Weights of a small GPT-style language model, trained from scratch on English Wikipedia.
Architecture: RMSNorm before each block, rotary positions, no biases in attention or MLP.
Each number is 500 + 40 x the weight over its row's rms, rounded and kept within 0 to 999. Layers, rows and columns count from 0. Numbers have three digits each. The size before them is the row's rms in percent of the matrix's.

# layer 4 MLP gate, 448x128, rms 0.122, rows 443-447, columns 64-127
113:490503444506474457481509504507496566483463560526607554496534411521530504518505474534451475586456384515565458486483449457546433486542524496511621542552470519461459533502512507563474497521504501
102:523481439542477527489497492492525486520547437505573571494486532517471507489511516461443486613497491550516545531533555533549471532480483547506442508538521539509415534463513529545473484473522497
114:481480455558464518442451523449516492442611494518515568518497573520528506508448493488469457541572569462507428515514460444474580519510485441497455479429511471552519491521471547545412539499496499
100:505522580464490477500527471447569484544530408542560504523467427573467483541454490451454466565524507511508489424518513509468487510491523511528585487494586487503462499599510446529504581458483502
100:511501562508491542502592447559505508495554507489436490500478549509524458468429500531507494498498522531514475545545384462434530507555496432515549530515533475504491582547557449560523473527566499
# layer 4 MLP up, 448x128, rms 0.113, rows 443-447, columns 64-127
109:537441499480489455524455512575538486510461565479485428521556476529535466520526470578455489547379531546477476458577530510547469421513429474523505529480434513457485504508556530546554510527437517
105:525472391535466519497522512515494491523568509543533494561536475538498533490557536486472564525488478534418468529547493490548491535474501592444504485536439529494437505460512491459521457503483513
110:411480449473541536440469493456550574446547460473552560493437548485500539465467505498453383513518496424505508486520487462575558477470454439487487481496485519476511502465485517578497557470479472
104:520415472550538516444477475466469485510564523532556452562507506494525526506519475544479502506591543555502529584539474535526450497485431493526526442437509478407485529527503557431499504481538499
100:395472430518453500511548442433523506529489548496507515534530507480421519519475478450544464572530540453451467432578560463489516428453513552539505523476529533484497464459457513515459513524435517
# layer 4 MLP down (transposed), 448x128, rms 0.103, rows 443-447, columns 64-127
111:576553557496524570509526499548479478515447495445513494524475472565497437480480479525488519492507546498511524472510514457488488501456478489464521471535471452522546432551487498499527469374483513
110:485574460520492512540457469513450484473434505476483506504482517482523504510524556469490506455543552553440507539521531498570501465521573581564558500557518432527559438505529535451562488451494456
114:575510442532525505491509512473556498441431495560505502596537479467430529563488453529453452550459489510592527439559551433506480476492473502464474542559569465491520500592458538504507551430437534
105:501494514491496467446582456412476571470584558442527497509562552440481452491517488509493495512513530536528430478457483522520563495519542526465584454475462496441512454523476453435480533523482471
100:538512531497535473475532515484623480479536503508498522461533532592505562499477514534447471490514531491511501487410504532533429535497585480435530458461491516486498563503587466520516489516496495